config.yaml
hidden_size: 192
num_attention_heads: 6
head_dim: 32
intermediate_size: 768
vocab_size: 8192
init_std_qkv: 0.0414
init_std_o: 0.0
init_std_down: 0.0
learning_rate: 0.0126
beta1: 0.9
final_lr_fraction: 0.0
doc_mask: true
train_tokens: 170600000
max_steps: 4437
dataset: "wikipedia_en"
Each number is 128 + 32 x the weight over its row's rms, rounded and kept within 0 to 255. Layers, rows and columns count from 0. Numbers have three digits each. The size before them is the row's rms in percent of the matrix's.

# v: layer 4 attention value, 192x192, rms 0.0688, rows 181-191, columns 0-191
# o: layer 4 attention output (transposed), 192x192, rms 0.145, rows 181-191, columns 0-191
# up: layer 4 MLP up, 768x192, rms 0.189, rows 0-24, columns 0-191
# down: layer 4 MLP down (transposed), 768x192, rms 0.0452, rows 0-24, columns 0-191
v181 084:097136078179146129093132160098172119132195143174151110087111186165187150099136116124148055109121112140141179115150113146110139114127148156117119177171087131067154119140112139140158154177162140153197150168110177168181132086115102109105131162107123153103088100101048131155166111133092153069179153161153095130149095155137121098101148153094156147131090092054144084182080134121147125109088089114177179123135072151154148101173175189099069123114140124131069095137095175094142114103116180064175197148082095138185165119163100142116146134157114125132141163138105180103140113124131123131
o181 077:108103147168188139133075113118093119160159148124146099150120120096053110161101160144112157105163133213138168128151129115117188123144132154161089132139170164119159099147121096124110152213062152144104158110175122144109114119129118091108116124078159136122134171152148110116153129146133159139091123106126149126156101095159152134094103103099143118119067099127070132102081093132136096175151134128084151131122159099087103124096104151060123121121135133174174118127101129158102088113209216137099062097030118176138072100165116082129180203132156152147205085124152138108106081128144060110
v182 088:107096140099150139158103158101138103085138172134125133147129082173143074074156066204090124113137140137086135148107119127130106118077106096179118079154166099093158098092128126168146148111098147127133110140122090120137145116206136089108098061169218150116151117100140122102181135069140151181100152144126139137155174058122075123095127122160158145119120108136092175071126133133130129138164148076076118134154185123127081122145125112023116117151112166102115144119118166099098098130136157089070150162107139168119207138136079088163143169179146141128111107095062175082095197130094134152
o182 090:165146212085101148108131167148161113092099095104119156073117176173108171127088129145146131117171094140127120089091058149120174179128107105087091091184160129155137106085131171165057121183146159107112143071098114089084073172061127148082149138181105122082142128126177113127105156161164081175114129147171147102095086096126128118156125103121123142133141122183132153144178131125129182109106111128109138088152151159154104191093115113086111196121123148150170157106119094157097225105154088097135129106119194124108080128129162112081090102099120149154137131155157123124067071123128152180
v183 094:151108097156135140123105076126121128108121143128173126066115101065176088169166188122153105138092122148122179133102116176128156085132119104141156140152144140137153160066109104038106104152131167132029169151146099126086134178154098169123121150147109124148076095103163109120089163143136145160092108165126156087119130117076175096112123107131185097147100129089119104162201109071120163108086106164213086146151091099171138190124099140113114132095139110056154088159052135135146099089166134166150141133125130148186181152178094118131131193094102152130098118126095120096120078134141134188
o183 107:080092070116136103165128159141166112136144190184145187067158103094078169126098186114110067192153161160190135113127146140134128128080110212126170136120101104153042115088094116139146135116200109189131129166130092101159172099149158126095123141101126118151155150078109079111104105127125154163105075111174095071133152162086099195164092179096113114120141116093154124146143165089155078141175147122112141092163144140119140146144126150116109110115154219078124151111124139118140102150079157095134153116114114182161158118138104132198157139117130175125141135179169130125134138128180120058
v184 085:128140108234152136104125130040124156131109134158143127142114176130213128124097110158094112126138183156052131127161087139134101041117172186150092117097126125108166142142104170106133082144149131173133169110094144165110212190103154089112079087108156149063150101148127116118169131203138140123118164112141142128128130143135104113115141133124179134111097129102131128144126151075124086099122147134162076138117142168148184122153153112090102178139139157117129174182130124071156084101109150124129157117139145096160079123111055173136112193173088132120083103120112123114161112101098113229
o184 088:053167069105097129160121223099117153115168156164109105148135110100071138178124154101098111087102105143203181153168156099161111128116150136137106095150073112131105104130150091085175118141101117157166139115135112159157115138132101112104200098101128079148104128140180130146106127122124140139120154108123103099127110145122094163144142183160093115138155098163133163107096170080173128096108125125052135119151130093181093115157141196087131112141110085074095100107133138074087141103146120159115135055088100112118132117134047113102166138060091208155156088138115121098146081089120042173
v185 092:126124104124170105163138195094150087190178108118187143125184113137163160076101104078112153116134120169164168161121096146158144152098101129106116170113144122108069121141164203168135105148127069126138162093083070171183140115131102131105173150089121128162101180123130101194102179120162125107174141125122053149132067189094092122134173094104156151123102127128097124176142126095104043124103162065106150125146108093126149164146175132145134161171101112093096200117163140069117109119135111185135121106156133121152116078129172097078116143157135093170117120148054127081094105162131161155
o185 090:186142153170073103090088119156106080120116185065123108120109096158150119180155106174124129113169159117087159153109163106181113114118163120138086133195138066101168154106085100145103123122115197121115088113182188152086108186129072104109126159118130145160102159127164147126134139157118136100074107137136206184113158170133147101097087168160144078092081191119097158128066146167161137107111110136163118124154166120056090093128095096137127106106102136112148112111096105121145140090101114099081107044102132080084123135183169110112111143099162140106145054162122126096144093090192135126
v186 104:108143106129163172063165084159145087162131109159150117127142122086140153091059206121068112139101148173136149132121102132107127141129120173149169079150129126189129154148117123157069177174127153144097142124148096152076156065114128153123204154131104125131104134139155167098121110148120113087148102116197079140146062160085167140222130165107152095102100053139110149139096149099137111168114179122166139148177150077141165102158113136098107136108173131140115137131149087147167147104150096061120139107135106099175142140169140182138130085143227187137164082155123117123089149164163096088
o186 101:124100094139083124106129108143130135114127105176096051154079147124146141150102069119161106108114169158131123116146097119171188119130194092101144093186137137083141127108117089148146154097115180133150106170125129136116148147173128119092097138160132163079135130133119122090157124132111076112146101119117203113135161213141167037105126141090098046149135187137174101123159146102161122108191070158137151126131151151106155020143160136141141139107124133192127098138156190124103108169149134119148203108087124133119111160125132130116192166158122136188139075110160123163151104195168068087
v187 092:142075149187146084080136117078077150142110179129096085088074070096127120158141115161155150140156114126145115184136125125127145105134109097143151083130137105099145197198098105159115145139061126141055122131099123107193151114108117091094117135120137142119116143128121177167133171091135125120136112067118181121133194117200133159112138137160124197157094115131104192173159048194148115065151122129130139121103193127148084076136162112214156123096135142173114194148168143155103134092123080142134114138130135133086113126124101098085150074130133134137076134161134078074115108149145137193
o187 096:145156130173117130131088140105187138142170136128146127144164097119161093084127098102105110085113130127115132029092086117133101152167138187182092137114131134118131097138120182132138106170154104156201132131129177099075152094116107104168111110105081144056111078195160164119180078161098087148112124094113041129127096116145087160120087197104139104114087081135129135106141168118114148134091075187156196133115156125106136143156144132150096120178158130067138143117148111131128152090076118167127165105196118138161134087128183110189119139073130125091072086125064116125136193077131139128
v188 099:150136094159101113089147072103085054155123136146130083140108123085121119165144149101097164061093159155119091097117122126104168188103121165142071156100081183170066156127155134126120122167103142128101137078173134193104123158174100096129147154142199130140133160181116108111099106113147107115139109066109165140138140172199107178180119103152132115128120096145106070166116101066126085149103100120145111165142136113208178083220113167117106148097120077136127083107121133186197162120136120097125100141132128086138140133151126122191150102089167108120126139056114119118140080144102097192
o188 095:156102144104113108124181121122146170157130210072136057079140176101156081134117120085148104105111089172158135121120104097165231148071102164165178119135097170106083095075060094125182142116143156130183137115143101118092124107093040103083150113139133150112154099186105124108087088090087141075127101118158119159140129140154095121145145169127088116096101165156161106127144164122173153196132150075160147115081088119156118090102153116106175133082126112076131099131126121116087107120150117114120118156157071131196117197101145079177133157129079130138103170142078092135127123095127111140
v189 088:100049106172117129160124167148163108113146100151098108119134097124082090157130126137159086083145070165133123135127135175129144129165082157140102122152184127121186124116112125105116119118145156078109113111115072164175135145092137149135110129142133116126115121156130201106100064085091102113066087136116121132184129142146107107137159017145161172143132142170146064185071175160146138091162080104119141109170154067181146127140180124091123106119083180125131154097079136132193169035167139076078108113163063123133171094120076140105139122135128140124153109153111105105067076134095125117
o189 089:140089090133136104138137153107147153080127165136083108131155216170198178094164119117189093150181131130117155114067118113112183110128081140111119103165140153137168092128107135091093126130063127137150111165118127097097130139082186110141098107156132105111136140138148149120104168147124076124175154048116158075085132132146151105103067173073155066147084128139124160063082100194104126147150125181139133117080166184142121167131096114097153127119170107141152087093135146108117069129093160130135131160120158159112155120138163079081128105160123091186160057163140145144094062206160151124
v190 091:181081137088108130125146145142123200096139129071117140162119112179161064142163123116115083122143104122110130091128194076178089092100128143094172185211107094115082070106105124120111101095100107147121096160074108100158109196142126124103092119147127068122145077150128130115170141146099091124118128137126179153138137154151128065088131124121083112151117086106104120081124166181082101162097144068111182193132097113177141091079106101118132167187108154132154159117100076133135152112120085163131169171122135134121128132041196029106120142130141125125102100137152123183110144082146128140
o190 094:107201148083086081114157141126134098103054140089119185113083174166176120181141101159110207103131103113136095154124100191118128168151172127138140068147159131128187095105121125135136076204160183147110156119162135137142151077146131114119078081116100134162099134078098156086172127098098125119106181144136194145116131081181096135132083129155160163108103148108164115098107075102102185081144152126099099097141114130115124132119099142107079109139169123139099176108096111116186170176120140160115082084196148156191119155068179181119106121148191111119104146157128120137097110152127150155
v191 093:131165170105186118122168118122095129188130102152144095132155106127141118146196142091155141134157120155121155095103124152119099142166098122166156112157182145173067121136103081100118132107146136134136074159160092112036175085171104161185155104155230119108180119106179148121123161066115135166153120110050170158113139099162127146099112086140089113117095081184108063105135107095122123139103083120198119122192130177149164148144083112136139072125134091132152135098152112197150116113125127129084097123156141122073148131080144121118131112144109175159120147074183167153076147119191108177
o191 087:142135137089158103125181181168202146134066086114147142119139159182189162087136109143129142112146149083084096120122101127157181085108070156137155140132095079104092091074107111167092152188108145105147142101112109110128069173076164138056079165166079128145156122113106134097103099144171069132152122107136079114094108145129121121148158196119096136093087152167195179129136195161120149116206146100126121101072131083164101077140168089169130104145127112088121113167130142111140126147089128165155110095124083200140109078105104139191126121136118124112131175139101178169122145138097089102
up0 100:051112139089124149189147103127132136166097160173141125112147122124108162141127066146143143138074127170141140147085095071130173082088164092166096131134157148153127129144147161124149095148170182110082161113126095132136122160092135079152154165170170109160140081197102078105146177119123115147188181162141158115157058078103188109155178132111145081190150130175145072081175133128080142213167094129177107179108163122121071116118125151124197120153128135105156084127113096126116165153139114076160129113080109151101190138106125097142131106141169149167163079161141148089130149096097089119
down0 102:111165086080065140120139084116123098202157135128126079106129148125142174113144075149066115137138102055182099117130148113148103082092147064117110104086100089091175093167176126115087117144119098108130107131096104141161094159161161128140130110124109167073101136083196143119188133140088123133142167153060139146101068169140097143137179150154137127102154189098154110129133083167087171153078144138134137137174065150152085214165153159123133130130141118171146181083153167107088116107118130081072106069139094107087149152109164129137137194112140127122130160108175188141133168169113111104
up1 129:168113172107119094043122127118122135167098138106180173071118110080138136149152142107096019132122059084147109151124113124116169202160134127109127141159101100186123149153173159111123158103170113145114206099106142123160128132164095119182082161159152092107126086188095130153113156112119105163087136103090137092100126104143063066179106151094118107209077062087097177141108094124132085135118078109125125143165114157131168081088131148124077135166121116173138156151159116148141125117111125070120079166146119150128104134080125160081143152137150138126156087090115138053146124077138107103
down1 116:136139121124130092160055081077207130114137109143076138147108112143091162135158166123075125130200157177109101098160115157114112108160158108103114065171090135155104159105166123080139133130096196138130080119081137138098142187123136137121131127105139139127106189091090111126130083123097144052137062153088066119148139083078163101189112145137062144071067149075152106142132087137114150154091167181157077077132062137138145064111123151096130169166072137154140149129158169135128129117132106098156147125118153105168099097108081110107116140124124074170156105115151123121169166060129082105
up2 101:155115135166133144077120102197090179149106143123159153123088199162144095110047140110117120180149103114113138181092192118137161151125132097113110129125119133081139122133128173108143076103117144148086116136134092182143114084159126125162160111114142088149107065151070120138141097115149137178161085175099163160106128119151099080076162072133109189131080086158140106180117132137123193129225110165112105119148132140150135100171119116129075160090148161129083030129102103148106125111174170160158098104084109069118112153122117150047175109139143134178101097161143123163103130151071142093
down2 095:153126087064113118116182147168103111173102059175146116181106106135140143156132066114125143175148180145130128080130105128193181161131164078091113101134100195117127129121105115191063110149100153188137104066130134128180146141113070046158081112118129163186078179120105095156109110116134143116136099131093124119101148084111161125124122172130091102121092132115112116194107143128137118180164063133133119143152166105163115151122104168103133087146108111082096163097155127143108071157112088182150108157163038101135096107114206161114109172064127125147121116118105137165147115082087131153
up3 104:130152216124130117174122142134120128120145160100154095127126109082124129089104128090173108133136142108169100180108069066153126170123177180109096106127117185119064146166133124109148146138153121078146112125140097187085121053039139098142120181119095136105121190165072202163167139102223161122077104111096089079160142091117152123132146075144141092145159151122135131122205132174104112085129105139164106112173133144135172144038096110151096105129112145134115142127126172149126121129144117137132162082144137170161111112187187115126118126139122192169149141125138116093153104154098075182
down3 104:171093139162162095151156146141147152060183127085183112104128128068085159142116142113154105136193142101171164106134129080115085133170154157187175187079096192167137188067138150140110135133091096164175159123192160149136111099113089167133128132114114130092112137142102133107170134187098162128118097127098116106158163136081104175179081146128141165156137126141106145099111108149095117097101033121170096077095086194125069146147124128093073176121116120141165135114102081129135129160117151112119132136116189105183140138102147127118221145128136121145177136102095079092170132162175101119
up4 115:107143020118182136138051153103109142080144119197148169144058158095171110082122099114173114121131137125119167043121136106160154119102092162153135137118126149168135081094128079134178050144111117150173103133160155099074135098072179127161162156127104154134135076142150193125126131067112068097137144116132135143132104124132115151073118127158091115121110141123073094100103120128069144100147127096074113082105149179112145144122167141136170119120185177113165110146143205130101106142101125084164119119131152125119154158115124146169149201128107102170173148136060118128142137108202146162
down4 104:121192112108163076110096120128118131066132044096180122127134115146121124094103148148201105129103129118135112109134138032096119110084102073096089158106165120167169136112106185126148140120146204147137131094191157124151150151133131151119144144062130179125137073146141162134113158098149077119145186183071124141135087128177152139118123115090125135142111097106193137125091125137114135147117057135124207113113077097130154197180148174138090089101135149107134082139107112130132140034145147075146110073113165173065099113137118124157086116128121076145123113168143109127134129197099137168
up5 094:077120173133087123118162124125099141122112112117107105103155167120132156108136111185152046084142139121063153059105143105128133077148083124117059152158109154178075136081081093109132018091114118116138080067113078186131140133174155093171222112099139123145116122091129176176158110111155085167102105086129146126141158155122158143132134123092168151125086111093125122074161119150172140116110073149120165163086106101097048121123140120120136130130115083132165092033114136154150125137104154134145220090170171120138142135175127152122135132121134134102148136122102132154132072122133183108
down5 094:104121070148108133124133069179168108120124178199183123124152133153105116154202110061150125181171121093127144140193135105085160151104123137141154144196151140122141093129131094136162124111148197122125131103083143133209158156120090182088115112121124080106104141103186160090118139132085082153136117143077142142146069098063092137130129146147144161125158172158091126091167106128081142168131106152097153175121145110124154169107130094122141158075118156085094171208125080129146140102099086056137123092144110162152108196091118097105068136181138127164118179112121121102186145153135159179
up6 092:156135169110161158056074117068137189082095136179134141097095098102154114166131102171174182094124088126084057143137098071170072106105104112098138034143177139154161136117134156106201110149110120107110178105118096109153151151150112101116104103169130130089142132085131141113142165115141123126109113081112134121131140111167131146127146190115146126084140147145143083071136122160161142091089155127181144160059110097064099158106112143163106135120128131106110130106132214092146148132071076173131107113158168059133136095142139155123129125201152114108161146143104173108208081103124092177
down6 094:160103170148124137130064151110163142160159100152113109192159093110080105140201113123145109189103095125117088113132140132168112159056145108074105054093142125170163132129117115132177206130135139127163106118110113117119170128136107141171165129175191108124177114132144118115146107136172167152169072157113165169144130095116117105055094127099093116124136087135169105088089103181144157120125152124108144186126125126162109154149126172153089180160121109108115230139164160176093166136136096180125095132121125156120078153172151116151099149056104194087069159105126159112164142141099169194
up7 102:093134105149137124131081131165050068094179168142123139137119153159129144112155191103134105130161105139082082083165157075189106159187114157084125070120150110157106148147160164107154115161111124137123156212137103126158097105094153108118078166173089126167107155141162172131108112139077102134201124065167121130160210136191122120171096122119070124114188147156150111150106129143079161160108136146117177071149126089081205125122143096078127125111154150133131072149138151073130135132147100075117134141134144161101076117112138112103076118127083135125108129156110193140108142186102194141
down7 101:134169170081095178107074196138125142190116120186119104116098117147138120079139168105104115129108101141119121111083133111132115137083149140135160133139126127111125134132029147073125106128124116135066179110100140034157123165161142111125175152096118173113146141069122136184168175207123080066047112101104153097127146138084130146138106198083157157112151100158131093134164120089119093169161147127124068145114118109160179110158159139082154105126154118180138174086126144100140164125132170101100163109119114161116113101177061104153069078127136109125079100110167108082192141095140139117
up8 094:090122146140125108126147096135153181126136107133117145111127145146122143134092101131079177140149063147197173109125127110062060138150094165124100096132172129176170126145124164140132131157091137142153088149140111119129071134130100149127096165156145079088174094126135141107167181115123145164154172092111095124150131101158135159138160107088180094146164159181138144120132127153116102176115129153201139118177079110135103098174171033087111099080157089109167103165065088104078137147193140063181133137130104105074120113098123159059095070141120130093035112165142068151133099143178110146
down8 096:126166167162162137111116036131142168154101127177147120147080078121117156158086150174186097155112088151182152069093101128138170140098125134165119157115127139181136161117168135144117140136102189127072145142083131140097111124092122161082150133119139114125101080138153187139160130155103168122171209192115138159129117094144121092151185138142166114066187160187127207146118099112135166157100133169148065095104122102117154066140133086156118095189108175133163213146109116142118140168200147114167118103128093177089121133120096100119089128107072106123149090132149086078118110103133110118
up9 082:100122122165104139180062140113135135112167125096090134147135085121182090149149137143149136098157129175143165152084168075118156106149123123173128161065153106106043133121125154154101065112108134097203182130117092139165120095143172117120107156139145064131092088170088159145112181160138094114162116082147149132172134150093135111145111147103144247097101080113146130101148097075149110112165066150153207114128055163081109113106125162150100143105120163113144117162148096137108138161063151171114138163144154123127114114127125100125088152116136155066128223138155167094139175142085143158
down9 092:112146135111118165103097149159152102145118152143124110121129142142112136156085058102085154144130141087140074097189156116112092160115110107098112091144136085130186137146143111063118164137175106149061108133101184102137164092155118136132098178107143157126134143133151075088087124110095115168156118130085096126120138106044146157140100074151168144159077113094121074146118130147206128039176117130121109114081144094123149065142114115170102175140141125160135084044129099126068086085112085127146108173098131155063168124108158099142111140050118101124117120191124136073077082151173066132
up10 092:122079137142153107114119125097184154112181087125100101150105132131110159099138135109089180162161128159121120117056082142123131148128103190113159196121144147122125073151085148074145122091116087121120071140071080163141111126115140159134139123151149132093163129119149112126166087074156093210109124106213131118127098105146102157153105139141156140127123103103045104150099159129091125170152109080177194040136113089123177147133166175136115166161150199114137121136105111154097170160156103153061085154116107119118067123172138191082072083083154156159128152104161091175102113133089120119
down10 089:100138055150155114079092056136127122171141148142103076140123093090225104185121128121151125111147133152141130105135154130092120147101116124146084154070120140146086185086115074148075154149121203153125105100166142131098146130135096108110162080101131155196129123108101124126091166053175174108185073184096181153128120148140141112154110076137055135122101136131131120064125085111150146114073096084182073143169105048137135059100124113108120107095153116189175136170148105155164101131137125068068124106167125119145160136142175109083149143160132178109128142128129122097123132129133125134
up11 091:102052110131193126082194129091116095095155180135184026092112146158123163098107112140150151128149100152136179098096122144079067130166125179156137132123086106145146133196126124124143095070149057137101096093135116074106117174156141091139109110164133126120088138130149156079099133119136118144103105125180158101204088128156083115142140100165086189095068119131148133144093112178100149071157109145156073124175112134095146131148177181132157122132148138127143106114124168090119105100197075114137093127096149101117161094122163190146115117111174124176141155170137110160161183154103073117
down11 090:136192064108150084100138134135091082118131156108127126104126115160130097110165134100159140122078128084175133080146190110079091084141106178124124113177104185094136117126106087063115091175149169098121092140176119094079132138183137081170112159140121165127131067155106126128133112130135178137103060166158128152126106109086153121173161107189148111120139145130129105110149124102158137121119127134216133155115113146081165143183056069130123052113138091154102126083090111156114109190187117090138152118188087127107171194144134083157100132138179182096120108091136179106074142092118128161
up12 101:126095119078093152084132139142149113130079163149184143107158109094109195087147125180137177139082077114144174142146124150124152080142135174134100117071192157141150146213139139177135092142189131133121178104145145146167141156121148102159178112120133092100169082147141232151147165123165151134073122109120177084165130112090099106062167088109131066168129098085116143144132098102130157139106119162107150189106129112127135105113101133133045120134146080163103105122152146071147159089169137166157146153124133092023104131103156133103155101127196147151122143107158136109139168090090136090
down12 102:115117126092158173186135083097176185085105109110075147148141101139130167146173098117126056152130157086125146137151096120102165084114109093130196067127114103140116105123155080148140100134110161167182111104151078129180134161101143088159161140128157209154109082199104180142172141157016179087109128091115171122159147079125117139112078122097148119116078131089126136096109126154066127138120077085165150175109138136105189165128142089124102186093113128142150142090163113103131130062157110149103105121174087168111141143068158146070106081153119078132123143163117119131112145126102115152
up13 109:160167097119112188089106137109112147095142148118172058171115130140114109133180093157166106138101124139082141139120148123144089159149157118182125077157123181167116160144177177065154187119138087126161154155133050144135135136145107082159137153132107139122144093155062148152116196130159097152166109155083184110210106144128103107092119020164126113155088153140200123157134153151086129106145119094211104163167149172146153135113135140136125100096104170126096151123158154111095118105196148165193097107197134096159137109134092127143118159117143124126184165103111134177124093097073139120
down13 104:111142083120170152080096141112105189128123076114135152208140101074145165150146107117144117109113126176145120132095136094144085110073135094107118107140157135092114127112118120094110147113114122099149166118140091184168101134150080141107118153110133066087096137134138136098136105123150061129177119092142158168104147155078115149112099166094079141140115171148113103204092063111082110117133161150148138138115140183181127113077079147127106114068150061175181118136175023167131119153133176110144151135205149067107064155177168152102136101130121106143177098143092096101106165121105044127
up14 097:142100129116123115137114141100064096091125122183122120162137144134144116112154172112103177131155066112098124140144148145113056120139105090102173136164117104169103104154151189135163102068085053160174125159073116094093097102123149113166148100092149091126149141077137105154121150162155155097120111215183155094172140175134086134154086127121097127108119116128130134057065104115128086145199165143105131144136091116124128152184112083092124124121162146139134106128143150180077169193132120111140111116180156089082086092133034128102131153143213083085137078116094113197132110128121075144
down14 099:123123184164129152154068120134176102159108138126096099123145150145147103106154139163126161090114071110074122151073096123133133156132101095110118098166080102094104100143100114078138149155159107131099069138098201132075097134164185119173142122089135136084046138142122094121102182129140115140124100162141076122138168075060145147173132170103141184146130244106092157139139136110104104144102077118154126107125149073101123139049111101175128183194138124125125100104086132035093118128127143105144170164099136096182139132156120138152089086098117090161113123173154152104175140118094165171
up15 082:093139111133094107124104107111180116083054146093137125126106141137099074162107123187126152122129174147119129149109128109184087088197124074109124103151168164172132115110166170117155085143156107155159125122136128180165147117141139111133187193091146093142122123075086169097096145122147139169150127090067180120100068184135121078120122107163091075113108113130186096128094175080133120131136108187125144165150146168125143118196152132157075108068149121113075078090146141133121127104048145117129096161145084109123139094080134209108165040132177088107158090139175151125104127126174113125
down15 082:176105117101095178133182167123123122099124104142073113165088116086108131186155131147174140111135130127111112122113083200104156083116070062140130111084150157109147072097148129120085134134108137106150110124099098135099164181133110143156130081150169081102078131138157166115049122134142148093167083123068167140168097137120106141137100135121130162086145057125168114124161174057081032174145100106099159084089153166199135147134091115138126132128107116085099099126147111158127081151126105143097118190083113152108116127090251092150128115096146089107160135118129152105129153133182116153
up16 103:137124148161164101135129163136159103133079085123125163139061139148119101148134127101168103155124082108154170090132083136138138127070000092105164132141066140141116118131166142135142175077113120130091129133153117105107122127103162161163104148086107100119108147079095071121137176107117133181145102095120127157130145126196054128138110154146156151142087109186076091163127183090083164075162167104104143162097097131164118163176089196115067072085126145109090107123103153139177130116092156149130109097116131082068188155095157088125154123112148138094116183098128151150179164103184114162
down16 098:138136127159100104132129090199127125096170054118131117193130109090109150149174093160194202175166134131137118044128134094130091135162132160129121109134172172154095137098093053194102184131114123128120123121109086084126107118112103089117152134077168120097136164142122149127154155110175125172095134189124145127131125180157105122114110151141116103125217105127181210153147070128119155112138081132114105127132158142186134176078141127113106133068145128232153143166117110129121175113103120148112061121101130093114137151126223109168129117159092176122164149074106111150132128126140145123
up17 095:144158166143088143099141184114100123128121088105142171129137169159140110143127122152142129070112086139106107149131124124170144105118120172102098154170150165170142131143083151089130133139124142128117101046100088102167145143136080065145134173171121124049141164190153180185131134205143126129143112162123117180141109117126143091205104062128151108140107157119056099158109155134134121078122140121127081107184138135084112117201177112061080133134081116166129056068148211119126127146140134103171082170170110156145128123131084079175095114154178144183165145145136173081128154161128105129
down17 100:115155131135090132185107166103118090106123138093104181105143119161099137137107116106082138085121105144165111118079097178178154093083103100139188168127064182118094174149124183110118187111113133075115114078161159099144096095125142156079157146125080129112119093112134096126122117162097103137082108177123158172122204139131145181224120145140092188159132086108080117095111163190165154070069127105088131059128046099121112104119100126123163141098079158186162129096124124139129153149169134161118147190141065142124107126112158141121108062112133101118150140056143109109135148102166135110
up18 083:167079148135125092116102128091117179103133102091131096114135103113155154130182119138107098184142065143121158134197161136153105105150159060113146070116109160170103085103119126135096086106159110130080124149170106079109138101181214127156151137142076134153113134131088120138168142108090133112150138087151081172144185148150213164128097115136126103162122088119122122137096130126204155155105107177108144109114150141089108089105133116137081186170146119096143106127144093167184149077076093034047164157113151081080082108144129136101163083128145156085171096121106121190112151159115154089
down18 093:069079121119114110173140142176172169090123210120126097126106085112130189143121107133055160143123120142166139145146063160119126063139099116163087083138150138181090109161170128132095116145192110202097097061123165100125087116148186124151126134168088145099110155199145124057128115155130115132082155110203125109122130126154195112138139115116158151188154103118152168197114130173128082087161140159152116071111118109101135137175174121119091123140132144123103131108155140038163120121141119125119110122169104064111102129153164086147151164100160108145198169131123127126122163144155066156
up19 106:149141150149120101120095126102147164085119117130164134146142168186177089140132197112203100161107120135179127124119122170109134165139102061136097091138174105142090205127085131109129153110131131159124153163139145097124147123126162113127131153124113076195067101061128109077094085166172107121146141124088169106182110073123134103131103166141138120088150124112057114183154113130054167114114077126104168131148152109121124118105164144111151150091216127086133128081165120090107149143062163099093161056145171132133131093209118104126141096088173177161130100069167110086138091087157129135
down19 102:171101155069163087119125172084099161091210115111156135118093110164142162110139128136152135143059140110119041150137121113157108160129168111078089082166102085170089191163107089090156083133107141141162147151141129092158145111199109113150201130107155125103167116123131144152204095170087168115161114137056058117143152156090111134178164132142089117112151175136102101077089117154157137109170142136098167127097145124081133029157144155141144097112131119202170167145184098165072168118117124107138122145135146122118122137140146117146148104131121136084096186154082158165127132170114121098
up20 110:120093121107118148085140105128153098127171144143151124063121095131147178147113163103163098107112199105144155177130159151124125104149150148073145135155153112081131143211176099131190136133168111062120174114157142134113174145187166150125116153131138102126133108065096097106163136151116053138147150090155163184180112126127181093092156116113113175148112084126133130080151166136116139178134101127118083187132130168096086105076071147090171149084100080125163106051129106122201154180147117103150164100118200120188086151073125151185112119128156171161151125145129157168173092140094146114
down20 110:174149135140093126114052152174092197151183115106086170153087150105084125176097101120184159168141141169091087105090075138141143152186079097120142121145105130162135108149167117119165091195122114175156114100197163094165150154113119110148154120107184115170120148133155102116066111162093109123135125133149142138142132131143108095090127100135154103092157116221122107180096148126141080113107160098100103115096169131126136063202117137106164110078168106165110154170079067145149097051099155148151077169104127095123114085111135131119176144175109113160091123117153147152132179184118114075
up21 098:134064135192135132126161162132153137148096139129159037147130071106159141133160141128091139064146142106131132089100144088132135096157149125112139168160131129173122125087168126065135128134113064117114129107155125162162155085100165179116129135123169159160098153177095120169224106069111160083086167189093136146090149151148172178140148145080132157099159078117158139101109163054127137108168086143110128161084106127127149178112168146130181145153071168108140146124158136146067059092105097175086138134079123140089143130116089130163152130099178135131091162074084142099118085150113119058
down21 102:125136143111127130148128154094146115188131100106078132157166186100145171110110117102083154150094138133106162129164114158153130100092120156119140061157159103199149154121088142118135152108162156190138152144101092144163142141181149132125118145126155106193110147123073137167128095113156124116129087145098134100127234127131092096133136098123167121188148170063169081145118123176059070099076150092135167110164124122165160114141152170079040149102129138139164110161128180116144140184185127068172185150141110173126197097163123028124107124140088112108110125162176101160133104124106133126
up22 104:161075130106238131125139121082102106148073166111089148136118163166094142121120134118125145075106127124119178148132115138149085100126151084183130154157103096103133121098157109172119121086120132148110125093124086122096092125139096122121139142158119079188137110077113164135135195137110122147118161136133175158113067169106085198140136079144181104097107073107079075066059103098134111146163159103126166145167092105095115197147094084130091099118187177101107103079112218127082181147142154142123100112161159135081138116139138066073110122116113099128136094118184174121115148068140140101
down22 103:130149122145164140157141157089176139187086110104123106099139173126136139145135182118153108142125142105094125174066193113152164127163104060110115146119119129111171102110130096090098146095122143176070100102143120149084134115110170130210173098110099106124163138089166100123130109149162085122140137151180130140102140069090137073075129106131131130080138119180115109176136083119143115085180208160109053119108092126130094174139099136041119118126137161161157150121106162140142152114169095163148113144054166109149059130174169122122115153090133113142208140173196216136161122112144140106
up23 109:111092124131131118142121126119107097143110127142116093118112104075131112124111148155177134124135106163132131110120115071174130110184119125137148156139118140143103105187194180073148100133127150118099188119081132118211098086129169083083080097201147129118147123100142095094091118106089073133105035131142115103113102097144145072123089093217133107155141108118116130139171138128063156126146148143122111121149145114097102063137108133102067070107151089105130161145077109157191046068097117151082112161108100154181141083087130208098114216132109099132098112108125156109117171106118085162
down23 105:076162131101117108071144095107134091140110158147129148118106213088079118106112148156115179166132090085172080101101096192183106106117062147088141112087131155097165122158174174133123072181178122186109118107127112164095116169156106086085165120120151183184165096109146104112132175143091166107076090147063089166120130107128144138165154156161154131143048120101105069091138133129047166147094158097118074125057107189138112123106155132103147139127070159153117134132067121105153098102163154097125111114154144110112148136119088145161169163131117085103116098134126096137157126111073170117
up24 103:142131140133195135131081112103081126055101079069125218143153142133200114146139134103108149089116180136151121129169114069156163128134141156136140072087123094093145149130056125133183148147125087164159121117141109148207140119124163151120101119171112144123146071145126161093132145099139130084127109098171144029081102129114143101151119193078216142174146133106089114141122099134123151182112101154128128100115151134119132126138117104178146170156128128098137097206102114125155095143129113108050092186121149134090076165143156193157127094077114110135093144171128103132050152136123132098
down24 107:155105137144171167120147090170085122166103143127126168189130202109123179106099178100154127115154144156139133125149092177157145149128143178169108119150113161092065135119099144138133116156156151086081084102136129084168170130109140151103130146166135163069145086125098130153130139080151155192134100145084189071137060123126152130133159103134183105155141140084108092130131070184159092123080138097190168073145142150167090185151098099134108132106160121146113155226221192167093129143165145127129119210151157125118095150135150131128171163108082101095147111110090149129093138096100107129